Each number is 128 + 24 x the weight over its row's rms, rounded and kept within 0 to 255. Layers, rows and columns count from 0. The size above them is the row's rms in percent of the matrix's.

# layer 4 MLP down (transposed), 640x320, rms 0.138, rows 300-314, columns 160-319
size [103  97  98 107 103  88  93 106 100  95 105 106  83 110 110]
[[148 136 114 134 147 179 146 124 110  98 174 136 145 129 141  90  90  90 140 178 151 112 157 151 117 133 144 143  93 133 169 134 113  94 119 139  85 109  87 125 128 127 161  65 100 157 159 160 124 122 152  81 141 147 175 151 118 119 122 117 131 111 126 169 167 152 160 108  93 158 162 141 117 125 182 145  99 169 174 184 151 158  94  98 155  97 113 155 119 109 141 132  97 118 122 108 108  90 124 149 109 102 147 151 125 128 130 145 145 139 111 132 154 112 142 138 179  78 122 113 168 135 131 139  91 124 146 140 134 119 165 119 145 115 130 130 113 121 133 125 128 129 107 118 154 147 130 139 144  87 137 139 119 150 103 173 134 123 122 129]
 [120 157 144  93 100 117  83 116 119 102 197 165 156 132 127 122 127 125 147 151 138 132 119 153 136 132 168  94 115 109 108 136 119 101 156  95 130 125 125 120 154 183 127 118 135 120 109  97 150 153 123 195 134 135 145 103 131 118 139 158 146 136 154  79  96 120 119 137 107 127 141 148 128 129 142  80 152 131 129 133 142 115 128 182  94 104 128 122  99 145 138 116 148 128 122 173 116 100 101  80 160 157  94 183 122  86 148  63 131 160  88  90 119  84 163 127 144 144 138 146 123 126 108 127 131 134 102 121 124 117 122 137 126 135 161 118 107 171 100 178 109  97 157 165 119 131 107 137 139 105  85 192 102 112 157 120  88 141 108 163]
 [194  99 155 106 146 104 108 127 137 143 148 151 169 125  97 188 129 125 115 142 105  97 117  82 109 107 144 133 162 126 121 138  85 129 148 164 130 146 118 104 157 122 166 141 165 114 121 133 138 139 134 139 169  93 116 152 141 119 120 148 139 124 130 114 114 124 152 118 156 113 141 119 106 174  96  92 128  88  89 137 119 121 116 128 134 127 112 108 120 117 140 150  89 128 161 108 144 163  75 143 161 123 167 165 138 150 132  93 148 122  85 108 128 106 149 128 160  95 132 120  86 124 143 109 116 159 115 104 135 142 114 136 118 142 110 106 100 108 125 104 137 128 153  37 134 117 174 118 128 146 160 109 137 104 104  97 133 120 131 156]
 [188 100 135 150 144 119  95 140 139 158 104 143 131 116 128 130 194 129 121 120 112 104 143 130 133 134 120 123 118 135 136 101  96 117 135 130 136 134 139 166 132 126 106 120 146  94 148 136 108 132  67 138 147 172  84 114 145 100 149 153 118 106 105  89  86 148 165 168 164  87 161 105  96 116 125 146 153 143 184 109 129  91 108  74  87 132  81 141 145 168 171 158 126 131 139 150 125 121 100 114 143 114 101 127 123 191 110 121 132 147 103 139 110 132 153 133 131 117 167 117 136 110 137 126 108 117 149 104 122 143 113 134  84 126 137 165 100 118  77 137 142 126 149 131 123 139 125 145  93 176 158 140 134 134 188 105  93 118 175 105]
 [153  95 197 134 140 143  79 144 141 108 101 146 108 130 117  96  99 116 147 166 131 105 112 135 119 149 128  84 167 134 127 138  96 132 118 146  82  98 130 152 149 129 113 140 119  93 160 165 142 110 143 147 110 117 133 126 142 117 138 133 107 141  77 149 148 151 140 116 139 130 117 133 146 103 157 128 133 169 148 115 110 136 131 138 145 161 116 163 137 115 146 114 137 132 152 150 103 115 193 105 122 103 141 160 139 151 126 134 174 107 111 148 141 123 156 115 146 142 191 115 110 127 121 129 168 127 113 174  57  86 106 107  69 116 129 116 112 109 138 124 133  99 160 109 174 103 185 127 125 136 151 129 145 126 174  98 135 152 121  87]
 [121 139  80 114 127 156 138 151 163 158 110 142 127 150 107 171 129 107 175 140 124 117 126 144 106 126 135 143 127 144 136  85 128  96 118 142 135  97 125 178 128 118 139 123 129 166 124 130 106 141 103 114 146 118  81 131 137 164 115  80 132 110  97  96 146 141 127 138 133 140 114  90 117 123 177 122 125  95 134 111 177 112 138 120 106 159 110 135 145 111  89  91 157  95 101 168 125 104 145 142 131 127 132 151  97 112 148 162 100 109  75 118 147 119 115 119  97  85 134 153  94  96 159 135 115 126 131  99 136 106  99 122  97 134 108 126 163 107 153 136 114 112 124 101 171 180 102 123 129 123 125 115 119 156 117 133  83 145 133 116]
 [135 150  96 152 122  87 171 150 131 138 126 147 132 106 166 109 157 111 144  79 130 131  92 128 135  95 108 122 149 124 116  92 126 105 110 140  84 149 120 125 140 118 100 114 152 127 119 169 130 158  95 153 117 123 139 136 106  97  97 120 189 142 138 109 129 162 121  84 120 136 126 124 119 178 105  87  97 167 103 157 161 132 139 153 121 121 151 171 151 120 130 149  81 157 151  74  84 108 180 130 103 137 130 126 130 100 148 124 137 138 167 115 135 119 114 157 117 121 116  99 138 121 131 102 154  72 173 111  96 109 133 145 138 106 121 172 165 135 141 104 136 142 137 131 139 120 182 101 104 134 110  94 139  88 143 123 142 144  73 134]
 [129 127 150 109  90 132 136 113 114 131 137  83 155 152 135 115 119 140  97 120 185 130 152  65 100  89 120  95 133 116 153 140 138 127  68 146 127 124 137 112 158 125 106 127 100 146 149 132 177 132 100  93 147 129 116 118 139 134 141 117 109 102  80 103 170  96 130 124 158 128  89 151 139 126 118 165 130 137 165 100 131 117 108 150 148 118 112  87 144 171 154 146  76 115 112 112 149 174 127 122 137 105 143  95  91 156 158 146 129 123 149 164  95 154 160 151 129 116 108 124 108 142 107  87 110 105 157 133 151  98 128 125 117  82 140 134 123 149 136 132 135 101 138 101 111 117 160 127 101 203 123 150 162 156 124 131 110 122 162 138]
 [145 106 101 113 143 106 120  85 159 156 145 130  99 130  67 116 167 122  99 144 127 104 109 125 136 126 156 118 129 153 113 114 143 119  92  74 143 123 160 136 143 139 176  90 166 174 177  92  92 130 118 100 146  98 153 141 115 100 107 130 180 125 144 119 123 144 152 141 109 154 126 135 107 120  94 149 127 118 114 176 133 144 141 154 125 143 130 153 134 135 105 125 125 107 140 114 129 114 129 115 135 162  95 136 103 154 135 129 172 150 116 106 152 119  95 122 131 136 110 142 142 125 104 120 127  79 144 145 122 135 108 122 104 130 157 122 150 157 101 122 134 121 141 137 129 103 132 143 127 102 114 132  80 123 132 119 125 114 132 147]
 [141  89 116 116 161  98 116 161 135 112 159 131 161 171 152 118  92 140 126 136 139 165 137 102 142 174 141 138 105  71 127 123 139 192  72 117 150 101 103  98 105 144 117 157 147 133 119  80  89 173 103 111 150 139 132 110 137 152 182 156 112 150  76 135 129 142 106 138  94 108 110 142 124 159 100 132 124  92 156 177 155 118 102 133 134 113 203 121 120 115  83 163 125 141 153 152 129 121 174 113 111 160 162 142 137 121 136 112  81 142 142 148 149 107 140 130  89 147 105 109 128 156 132 133 116 119 126 131 161 142 153  94  91 108 108  63 120 117 120  86 123 141 122 125 144  99 154  91 114  82 126 119 116 123 144 134 128 142 172 132]
 [112 139  80 100 155 150 127 141 139 123 101 136 100 116 160 101 147 169  96 158 101 111 143 138  73 113 109 169 124 132 100  82 154 104 169  80 140 150 103 111  91 101 175 138 184 126 121 138 163 129 130 109  70  86 159 133 158 147 174 126 101 165 120 121  78 115 131  75 127 150 129 103 143 116 130 128 121 131 145 117 130 195  75 114 144 139 146 106 143 120 132  98 154 114 110  96 151 151 132 145 154 137 153 108 111 133 132 132 107 125 141 118 112 129  98 137 131 173 106  88 128 100 125 145 109 125 147 134 129 153 150  93 123 106 126 136 156 160 113 109 130 150 131 130 111 132 144 147 102 117 166 159 148 145 102 150 115 160 100 171]
 [ 93  83 132 122 148 119 169 120 167 102 176 102 130 107 110 111 119 114 114 162 125 106 148 104  70 164  91 137 140  91 104 121  81 133 142 124 143 159 148 127 134 106 128 136  94 127  98 139 148 120 106 134 133 130 111 120 123 134  97 110 114 125 109 160 128 114 183 168 119 127  84 153 171 126 102 121  83 160 153 134 132 101 172 136 138 109 105 144 154 122 131 141 150 133 105 143 149 116 156 142 136 132 121 110  95 100 104 145  81 124 108 148  71 124 171 134 136 147 140 115 121 112 155 124 112  78 161 141 170 131 166 107 141 106 104 136 108 105 114 117  97 146 112 147 133 153 154  89 160 109  85 112 101 130 176 115 134 135 125 110]
 [130 145 104 126 111 127 106 123  95  97 115  86 133 135 136 118 128 161  98 128 125 149 148  63 160  88 117 149 174 101  88 112 177 129 135 124 144 108 102 157 103 137 119  86 122  95 149 149 128 147 162 115  90 133 136 142 104 110 125 100 164 152 139 172 121 131 108 129 143 142 139 133 104 121  98 163 146 121 119 169 151 128 151 131 106 119 134 113 132 143 163 158 166 122 113 115 117 126 156 147 109 150 126  75 146 123 107  97  96 143 133  88  65 125 104 123 142 125 145 117 150 112  87 125 118 140 133 136 145 124 108 147 109 145 112 118 131 101 148 130 153 142 148 147  98 136 111  84 146 145 139 155 109 138 125 153 138 181 148 106]
 [142 153  91 101  86 126 102 126 147 159 111 126 108 146 131 160 160 119 118 144  96 145 172 116 154 153 145 157 202 108 163 137  79 111 116 119 150 173 150 114 127 166 172 132 104 106 155 117 163  97 120 163 104 163 107 159 129 140 123 155 127 119 165 126 107 138 136 118 135 128 117 131 140 110 102 107 108 117 133 129 102 137 166  72 127 130 147 143  87  86 140  91 118 131 123 122 134 176 130 140 147 155  81 129 154 105 142 163 128 162 119 125 142 153 118 166  95 142 145 158 126 149 151 111 140 140 104 144 157 100 136 159 112 145 133 119 162 137 114 130 150 126 139 130 109 139  92 116 114 137 161 119 108 108 100 117 146  89 120 154]
 [114 121 125 134 130 164 150 133 135 116 156  97 155 100 186 162 108 145 136 157 140 109  87 153 153  97 101 158 116 149 133 122  56  82 147 186  92 136 129 117 170 182 157 119 133 142 140 100 153 133 133 119 142 169 159 136 100 145 153 133 106 120  98 120 123 144 139 111 115 115 128 137 129 157 162 140 119 141 185 115 141 151  86 101 139 112 148 124 166 150 163 131 137 166  90 141 121 105 111 153 135 105 168 126 133 133 142 163 148 108 123 141 133 128 125 153 103 102  88  98 140 113  84  88 132 117 152 112 108 112 137 121 138 141 122 120 168 132 127 131 129 122  98 104 110 131 103 113 112 132 138 118 131 108 161 112 139 134 160 139]]
# layer 4 MLP gate, 640x320, rms 0.052, rows 301-314, columns 160-319
size [100  97  99  99  90  93 114 101  91 101 118  71 108 116]
[[134 133 123 139 134 148 159 103 176 151 117 111 135  98 155 120  88 175 113  85 113 149 131 154 156 104 132 166 153 123 143 115 106 130  97 132 124 133 102 163  95  85 152 152 160 139 176 165 137  84  98 114 113 117  90 131  99 149 128  90 153 116 137 151 130  92 117 121 146 132 143 136 119 146 119 145 102 107 139 149  98 126 132  79 118 128  79 103 128 120 120 130 117 177 151 124 135 150 151 154 101 151 120 128 149 158 176 196 100 136  98 155 109 145 114 129  86 120 100 133 140 122 157 167 137 105 135 146 129 124 144 114 148 104 104 114  93 103 150 104 120 169 107  93 127 144 145 113  96  99 147  70 117  85  86 163 161  95 150 118]
 [176  94 144 171 122 145 129 137 128 179 130 175 175 135  75 139 125 154 129 172 111 114 114 137 128 119 146 114 120 154 126 122 106 145 134 137 179 159 113 131 113 128 106 150 145 129 131 108 154 162 140 129 169  65 155 113 135 110 165 151 129 122 165 123 144 129 155 117 163 108 155 148 112 155  65 116 149  98 123 157  70  73 148 145 114 110 123  80 158 130 103 146 101 145 156 120 126 161 108 127 144  96 135 150 158 141 122 162 119 148  86 136 123 131 154 103 167 101 155 112 110 106 134 118 154 156 114 174 106 100  53 128 153 135 125 130 101 101 140 137 163 120 129  79 119 151 154 123  99 141 132 118 152 142 134 102 133 141 138 135]
 [ 79 121 117 108 109 114 123 146 105 119 160 148 116 141 129 118  95 133 149  90 139 111 132 134 157 129 110 126 153 117 150  83 123 103 118 182 100 117 140 147 104 125 124  88 158 128 110 130 122 124 128 120 122 147 134  91 132 171 146  95 126 119 137 151 125 128 130  88  82 162 162 148  93 123 130 130  87 132 119 131 100 179 118 132 107  95 176 127 134 123 121 136 107 125 146  89 117 127 154 133 124 120 159 128 136  86 104 125 123  91 139 123 127 104 124 102 126 112  77 106 105 166 101 122 169  86 164  98 123 118 122  92 163 111 157 137 109  91 136 122 140 116 114 179 145 115 151  96 131 128 159 103 142 139 116 149 115 125 113  94]
 [149  86 129  80 155 125 110 104 150 118  88 139 131 156  87 120  94 143 139 126 115 138 112 142  94 108 120 119 129 128  96 156 129 171 109 134 137 124 114 160  96 131 126 129 128 117 124 112 138 120 136 176 100 101 124 138 118 131 141 104 189 121 139 162 153 101 145 107 115 129 202 151 109 136 136 129 185 133 120 133 106  98 127 116 115 106 134 143 115 188 121 130 147 148 129 123 130 101 104 155 187 105 130  94 124 141 149 171  89 141 154 140 159 162 137 109 105 145 122 141 120 110 103 110 177 150 178 203  97  94 140 127 141 100 107  97 106  73 108 109 151 100 107 123 114 124 150 137 137 147 161 158 168 105 171 129 124 148 164 127]
 [131 178  76 111 113 133 154  97 156 143 109 135 124 119 113  93 133  92 158 140 186 120 132 116 126 131 175 173 129 142  96  61 120  99 105 119 135 107 133 171 144 107 143 135 147 158 148 160 153 121 132  81 122 104  75 175 158 135 107  88 128 106 105 119  99 124 139 110 121 124 132 126  86 123 124 152 145 147 117 141 156 129 136 141 101 190 154 144 159 138 129 126 159 105 114 140 125 100 127 122 110 153 148 141 105 152 115 115 129 100 121 156 118 129 126  88 123 100 135 150 105 110 152 147 143 113 135  93 123 117 131 128 111  70  91 114 143  93 130 103 141 133 105 133 167 145 125 130 129 125 113 136 141 125 143 128 122 116  95 130]
 [134 127 134  70 125 176  95  98 142 125 166 147 157 148  86 140 123 158 115 162 137 127 171 126  96 129 149 152  84  93 126 149 121 105 170 135 173 161 152 137 159 126 162 179 130 126 100 109 121 112 164 108 150 120 130 130 129 154 141 134  95 157 114 106 111 124 151 136 136 143 138 142 134 104 132 146 147 116 156 126 120 111 112 148 134 115  98 127 139 176 108 124 135  84 105 142 155 138  97 101 116 167 152 159 143 144 101  93 131 137  90 153 102 131 112 116 110 147 148 127 132 122 141 125  73 144 120 139 163 130  95 117 105 149 123 138 100 149 129 139 123 122 105 110 106 140 108 150 108 113 132 163 163 137 106 125  93 114 141 112]
 [123 130 129 143 171 139 113 114 162 154 155 195 134 127 116 155 123 114 147 110 109  97  88 164 115 180 128 135 130 154 112 128 136 122 144 126 122 141  92 136 103 114 156 124 161 116 112 114  68 114 155 146 104 110 139 153 142 107 108 157 155 166 164 137  94 135 129 122 141 136 134 118 130 119 130 105 119 123  98 127 128 133 130  97  87 132 148 173 106 124  97 124 190 135 132 136  85  76 134 129 115 132 109 140 182 117 106 129 138 125 121 102 168 110 109 113 108 150 140 149 153 123 148 174 124 171 112 141 133 159 117 148 130 146 122 163 109 131 119 138 147 180  91 147 151 108 102 126 167  73 127 119  94 112 134 128 148 109 118 141]
 [146 116 147 118 113 138  84 140 133 104 106 176 166 155 159 133  82 135 166  99 106 105 140 114 120 138 110 163 114  81 125 127 122 153 130 184 127 110 109 142 104 108  77 166 145 116 130 163 153 134  92 159 115 114 114 136 149 144 143 132  46 141 144 118 125 122 132 139 151 112 130 104 141 146 155 119 117 132 117  79 119 137 126 140 128  91 117 138 150 129 112 112 178 136 142 155 117 137 133 105 122 121 162 131 142 117 171 129  85  94 110 107 119 162 138 129 125 136 166 118 135 133 169 145 114 164 115 118 112 143 162 165 141 111 115 128 139  87 130 160 109 112 108  79 131 145 162 117  91 130 113 112 163 110 133 128 158 166 102 115]
 [116 125 124 144 113 110 104 187 107 149 160 182 153 144 118 116 149 142  95 153 120 118 145 100 115 123 110 128 130 121 111 138 146 156 108 139 122 120 112  94 132 136 127 152 129 171 132  79 119 185  91 113 124  93  91 130 120 151 153 122 149 146 102 134 104 115 110 130 133 123 111 147  74 154 115 120 115  85 151 178 130 121 135 121 154  94 145 115 128 144 103 127 144 127 171 160 147 139 129  98  98 182 118 148 160 101 116 139 109 155  93 124 118 145 100  71 145 146 130 136 115 139 124 140 114 143 119 117 158 148 142 108 122 134 121  74 151  76 153 109 115 139 131 135 110 130 130 114 132  89 170 123 142 118 155 109 110 162 133 129]
 [115 114 153  99 165 106  77 135 111 177 119 135 136 141  89 132 146 111 159 104 117 124 128 142 131 140 122 121 139 121 128 144  89  92 115 115 109 129 116 144 104 131 128 121 129 145  93 170 113 104  90 158 128 113  92 123 154 106 107  82 144 143 158 110 183 193 166 143 115 165 120 129 118 166 129 132 137 101 104 183 169 132 122 111 132  86 140 155 133 133 168 103 114 112 137 109 114 171  81 155 115  86 119 134 104 120 139 108 116 137 194 144 142 111 174 148 104 139 162  88 129 122  73 122 147 107 185 139 135 159 133 123 131  74  87 141 116  98 162 142 150  80 133 133 124  81 153 145 165 140 130 111 101 125 131 125 114 115 142 136]
 [ 86  99 117 123  71 112 198 111 141 135 109 107 135 141 104 111 112  88 130 145 103 128 124 135 109 140 132 141 144 103  52 112 136 107 156 132 156 183 126 102 105 115 126 105 130 108 120 116 152 130  91  99 120 104  88 118 114 124 110 111 160 137 114 151 127 117 168 164  98 142 139 163 145 151 145 101 114 151 163 102  85 115 115 138 115  93 117 164 125 150 137 120 137 127 136 140 140 127 136 122 129 107 137  93  98 104 152 156 112 175  86 121  95 130 130 143 129 119 106 113  92 112 156 150 125  90 162  99 153 138 118  88 153 115 115 114 129 112 138 125 152 130 127 180 106 137 124  83 141 125  74 160  85 145 168 131 154 120 147 141]
 [103 146 155 147 130 116 134 106 136 136 114 147 107 121 101 119 137  87 114 170  93 136 140 160 125 146 169 114 130 174 158  91 117  96 113 119 131 126 144  54 162  91 146 130 159 115 153 127 145 119  87 149 110 121 127 138 148 113 124 154 105  93 148 118  98 108 163 132 147 154 156 111 128 129 167  89 117 144  88  90 147 116 139 144 126 152 117 158 140 111  96 154 112 145  83 138 126 122 123 114 134  82  99 138 136 157 149 151 155  89 107 161 142 103 117 163 112 116 138 118 110 147 129 143 176 136 150 103 139 175 150 132 123 123 109 125 139 175 103 145 166 139  86 115 125  95 132 144 113 128 106 120 132  92  90  90 160 115  94 133]
 [125 107 132 122 145 124 160 111 135 137 136 115 143 179 137 186  92 139 133  80 113 113  87 117 112 141 141 133 143 112 143 143 138 100 128 108 149 111 125 103  89 130 134 174 111 123 150 153 117 124 116 143 150 153 156 129  64 133 143 113  80 104 108 135 177 137 113 107 166 112 128  85 177 101 132 108 125  89 130 166 142 133 162 148 139 109  77 138  92 121  92 126 104 141 124 123  64 131 158  95 157 122 127  96 105 147 119 140 124 133 161 133 104 158 124 142  93 113 138 122 144 134 152 116 152  79 150  81 125 108 108 162 136 136 163 109 148 175 118 157 121 173 132 129 108 136 117 109 122 121  84 145 161 131 173 118 151 123 110 113]
 [140 156 139 126  81 130 156  97 119 115 146 106 113 156 112 126  97 121 144  92 156 116 112 115 138  98 153 136 126 126 128  85 109 138 111  90 136 102 109 102 110 114 130 151 140 121  90 156 120 134 144 147 100 149 131 191 140 154 102 156 143 135 133 153 144 176 133 188 118 144 149 143 113 164 139 134 110 101 148 118 129  95 124 122 131  85  93 106 130 127 120 124 160 153 125 110 144 133 136 102 118 104 149 138 139 132 113 104  82  96 151 126 129 110 134 125 141 130 127 101 151 162  95 108 122 132  81 108 127  97 175 111 125 144 125 117 122 152 126 134 123 131 140 105 110 145 129 140 161 127  80 128 146 125 119 171 127 108 156 108]]
# layer 4 MLP up, 640x320, rms 0.0497, rows 301-314, columns 160-319
size [ 87 104 118 100  79  80  95  93  88  99  92  77 122 120]
[[122 143 171 101 138 129 123 108 110 135 126 134 143  96 131 126 121 129 107 110 121 153 115 164 148 138 134 134 162 115 152 126 112  68 127 123 147 122 113 116 153 168 156 121 155 135 188 129 146 113 116 149 149 157  98 130 130  96 118  98 172 136 134 106 124 122 125 119 139 159 149 155  96 112 139 144 106 101 168 143 124 107 130 160 103 125  71 123  79 174 112 109 105 160 114 114 143 157 112 104 137 125 114 166 112 123 117 108  95 127  80 158  93 133 167 181 107 141 145  94 105 134 138 121 127 145  96 130 134  96 138  95 117 136 149 125 149 137 100 154 111 122 125  99  69 128 132 120 141  91 105 150 128  92 124 169 111 127 111 150]
 [107 120 112 159  95 156 144 165 111 124 133 113 138 149 135 109 121 139 118 128 124 106 138 177 160 121 104 142  99 166 158 156 102 108 107  90 123 125 107 134  76 129 103 161  86  91 124 101 132 126 118 106 137 128 116 121 111 131 146 152 122 137 129 134 122 116 142 145 129 128 123 149 170 133 132 156 120 168 139  99 102 131 150 117 112 101 131 158 132 132 100  96 163 172 110 160 115 118 144  90 136 130  95 137 135  99 134 191  89 129 130 134  93 121 125 175  94 154 150 164 163 124  95 121 116 143 124 173 105 120 119 153 131 132 138 123 144 136 125 124 109 123 116 175  98 148  90 153 123 146 102 143 119 116 178 144 112 162 162 136]
 [114 173 103  92 117 143 184 126 132 113 162  97 111 117 149 145  74 133 133 128 154 122 125 158 117 121 128 144 137 139 122 168 133 136 138 113 129 121 124 113 142 121 166 152  88 133 131  90 166 107 138 168 147 116 142 131 131 127 130 115 127 157 128 174 122 128 100  54  82 137 121 171 139 133 137 103 116  89 138 134  90 152 129 148 170 125 138 128  89  96  87 114 115 139 111 122 106 138 182 152 129 107 145 117 144 102 134 162 108 104 113 135 172 140 120 119  90 109 109 123 161 127 125 122 127 159 112 176 132 130 151 105 127  99 125 117 157 153 129 112 104 152 127 158 149  89  98 117 135  68  96  98 106 142  66 190 150 158  75 118]
 [122  85 150 110 146 121 149 138  76 166 121 132 145 133 167 135  95 132  86 156 113  96 165 157 136 115  86 113 112 133 145 102 127 113 109 111  82 122 127 139 135  98 148 126 106  89 157 155  99 123 145 112 115 161 126 121 130 177 109 132 129  85 103 145 159 119 117 115 152 154 161 138 135 130 119 125 103 118 137 141 163 149 144 129 108 133 102 113 110 111 157 162 138  98 153 124 129 175  98 181  97 113 106 125 108 100 136 162 119 140 116 135 135 152 134 139 121 112 116 105 198 142 132 117 101 121 131 150 144 148 147 156 131 124 138 111 127 129 131 152 160 121  97 158  77 138 132 109 164 141 114 108 156 117 115 147 102 120 118 143]
 [147 116 162 128 129 114 127 121 162  99 126 146  98 131 134 101 141 128 121 120 101 139 148 112 138 100 147 115 115 128  94 169 133 171 101  91 100 151 152 126 126 154  89 133 123 145 161 104 111 105  98 135  89 142 162 121 104 100 128 198 123 149 128 151 125  69 113 131 135 105 101 131 162 186 128 137 121 118  88 143  91 165  87 120 169 148 138 119 141 100 110 114 104 135 165 109 174 170 137 136 131 135 104 110 155 156 139 119  90 148 164 144 117 142 134 123 148 155 126 137 108 138  53  89 110 109 123 139 107 106 114 111 114 117 147 108 119 153 111 103 155 147 176 136 110 151 154 140 137 126 112 148 150 116 141  98 161 141 139 118]
 [ 99 117 147 122 125 142 122 118  79 101  94 137 115 123 112 130  96  95 119 158 141 167 126 160 131 146 143 115 133 137 137 128 120 129 135 156 107 128 158  93 126 149 127  97  64 104 122 140 122 105 108 128 170 117 115 144 131 107 135 170 124 125 124 171 132 112 150 187 154 132 104 134 128  94 152 136 129 108 129 136 110 142 126 108 130 110  91  96 110  74 133 107 142 114 128 111 141 125  54 110 144 103 104 133 113 146  88 166  66 133 121  91 137 129 124  88 149 109 135 129 119 138 133 143 117 133  97 119 108  95 115 113 130 100 119 100 123 141 126  98 137 131  91 151 142 158  85 120 162 128 126 131 141 150 102 175 114 116 139 158]
 [113 173 129 118 144 133 136 126 158 106 144 119 106 146 134 178 115 154 139  99 129 135 141 136 125 175  59 171 154 123 167 100 166  76  86 114  96 114 133 110 132 121 122 114 158 145 151 112 114 120 120 119 107 146 160 106 112 115 143  96 118 126 145  83 158 103  51 109 151 134 153 116  95  86  89  98 125 123  84 119 110  96 128 144  87 135 119 106  85 138  99 100 162 159 129 120 114  90  97 115 103 149 129 120 138  86 133 136 142 121 118 101 146 144 100 125 165 142 150 136 171 145 130 129 103 117 152 146 148 126  84 146 130 132 129 129 126 148 124 133 152 145 127 162 139 126 116 170 108 128 126 131 115 107 144 106 128  96 137 139]
 [114 170 131 156 141  95 163 137 121 134  65  73  99 128  96 140 105 120 124 144 127  98 160 109 118  98 159 110 181 148 104 131 118 134 125 143 125 120 170 173 124 110  98 127  74  97 152 127 114 123 124 156 137 132 164 169 133 128 116 213  51 103 126  93 133 105  73 122 133 141 136 120 138 143 145 148 121 124 117 140 105 119 121  84 143 138 125 131 108 143 118 140 148 151 135 167 163 114 109 171 176 100 167 154 135 115 164 169  75 111 116 126 123 176  91 130 108 123 135 113  91 152 102 120 113 170 146 113 127 114 138 140 110 122 118 139 113 128 165 124 128 128 147 126 122 147 127 127 128 136  84 137 142 113 109 142 121 166 118 118]
 [148 133 117 101 144 129 106 138 112  70 114 124 140 178 127 136 136 136 160 150 110 136 145 139 181 148 115  94 139  71 147 142 125 154 128 123 165 111 100 115 114 154  77 129 170  82  76 158 101 131 189 100 167 143 155 149 148 133 146 121 108 131  85 135 172 133 102 104 115 103 107 138 159 124 110 141 131 101 130 131 119 142  91 140 122 155 158 124 121  84 138 123 120 148 128 119  87 133 167 107 128 140 127  92 163 120 135 106 104 133 169 152 156  94 135 107 135 182 106 101 157 132 120 110 141 133 134 104 150 168 119 113 167 114 124 136 112 137 150 132 103 116 109 127 107 141 128 127 146  98  64 113 111 150 138 113 153 116 164 142]
 [137 149 122 169 124 168 146  70 127 105  99  99 149 141 119 130 145  88 123 143 129 105 129 107 144 141 143 131  92 152  71 141 127  93 110 134 127 125 116 122 182 111  94 133 115 145 176 101 162 175 158  51 138 154 163 127 110 131 145 127 122 141 118 114  78  96 127 125 130 126 130 133 155  96 136 132 141 148 120 148 135 125 154 123 122 141 129 146 150 121 124 142 119 103 154 160 134 138 136 116 139 116 127 141 163 139 140 137 156 102 112 137 153 149 132 137 113 142 122 137 150 129 130 135 113 131  96 131  97 112 159 101 148 148 161 110 125  99 106 123 101 159  93 106 164 133 114 147  80 143  77 134 129 105 169  97 165 119 112 134]
 [124 137 190 116 166 126 119 156 135  78 125 132 153 110 117 136 182 163 116 101 168 149 132 121 135 120 117 141 166  95 143 104 144 143 108 141 126 119 158 106 187 149 132 160 152 144 125 124 136 159 174 136 142 126 143 129 148 122 140 125 102 139 102 144 122 132 100  88 136 106  90 174 141 107 128 151 136 106 127 146 143 141 136 122 131 154  81 140 160  62  99 147 134  97 145 150 150 106 150 153  98 142 116 122 140 133 116  94 112 111 158 126 164  98 105 140 113 156 135 136 144 151 134 113 137 153 116 178 122 144 129 161  93 133 123 125 154 137 187 149 134 155 112 104 141 117 144 118 132 156 126 133 161  90  72 140 132  94  87 165]
 [141 145 115 160 139 138 160 131 119 149 130 144 161 117 105 125  97 118 133 110 102 131  94 165 119 154 124 122 110 152 109 115 138 147 164 112 129 174 162 116 157 101 152 156 119 144 168 128 158 118 100 145 113 164 112 107 133 124 123 156 133  86 152  75 114 167 147 138 133 104 119 147 109 106 149 137  92 133 115 110 105 107 134 177 135 156 102 117  85 111 143 128  88 144 127 187 151 128  84 128 141 122 111 138 142 127 161 145 142 121 104 150 144 145 107 125 124 119 146 123  87 124 150 140 149 145 153 103 104 149 126 113 170 117 157 162 135 139 113 118 136 119  84 108 163 143 127 153  81 124 136 108  88 122  76 121 131 105 116 102]
 [131  93 142 113 118 140 162 145 158 105 114 161 133 142 137 134 108 128 150 135 118 115  98  91  97 121 150 127  99 142 174 117 109 146 136  83 174  98  94 123 132 143 104 132 157 151 140 159 110 143 141  86 133 128 162 105 119 126 145 101  94 135  94  98 204 137 118 103 114 124 125  94 151 141 105 162 184 136 139 103 180 128 106 148 174 105 117 115 137 152 117 141 129 109 104 134 130 117 120 106 127 114 133 116 122 153  93 101  94  96 174 154  93 156 128  84 148 132 145 102 129 108  81 101 163 123 141 108 116 147  99 105 131 119 155  99 133 146 141 172 110 127 158  85 131 126 187 126 136 144 130 142 114 145 155 119 104 188 128  86]
 [ 90 132 112  80 121 137  66  91 138 108 172 128 101 134  90 101 142 106 153 126 100 117 132 111 144 147 114 160 163 100 145  72 116 141 142 126 134 155 157 144 125 148 135  88 107 103 137 125 115 122 120 122 122 118 141 131 170 117 183 132  95 157 156 117 152 129 116 144 156 121 150 122 169  94 126 136 140  99  98 157 101 130 133 168 137 173 121 148 120 148 124 127 133 107 129  74 160 118 150 123  99 150  95 143  89 156 122 115 134 125 158 121  83 115 144 113 105 163 121 138 141 127 144 161 149 113  99 177 133 133 139 131 128 108 107 139 123  99 126 166 115 151 145 116 115 182 134 175 114 118 155 132 107 128 101 119 117 155 126 152]]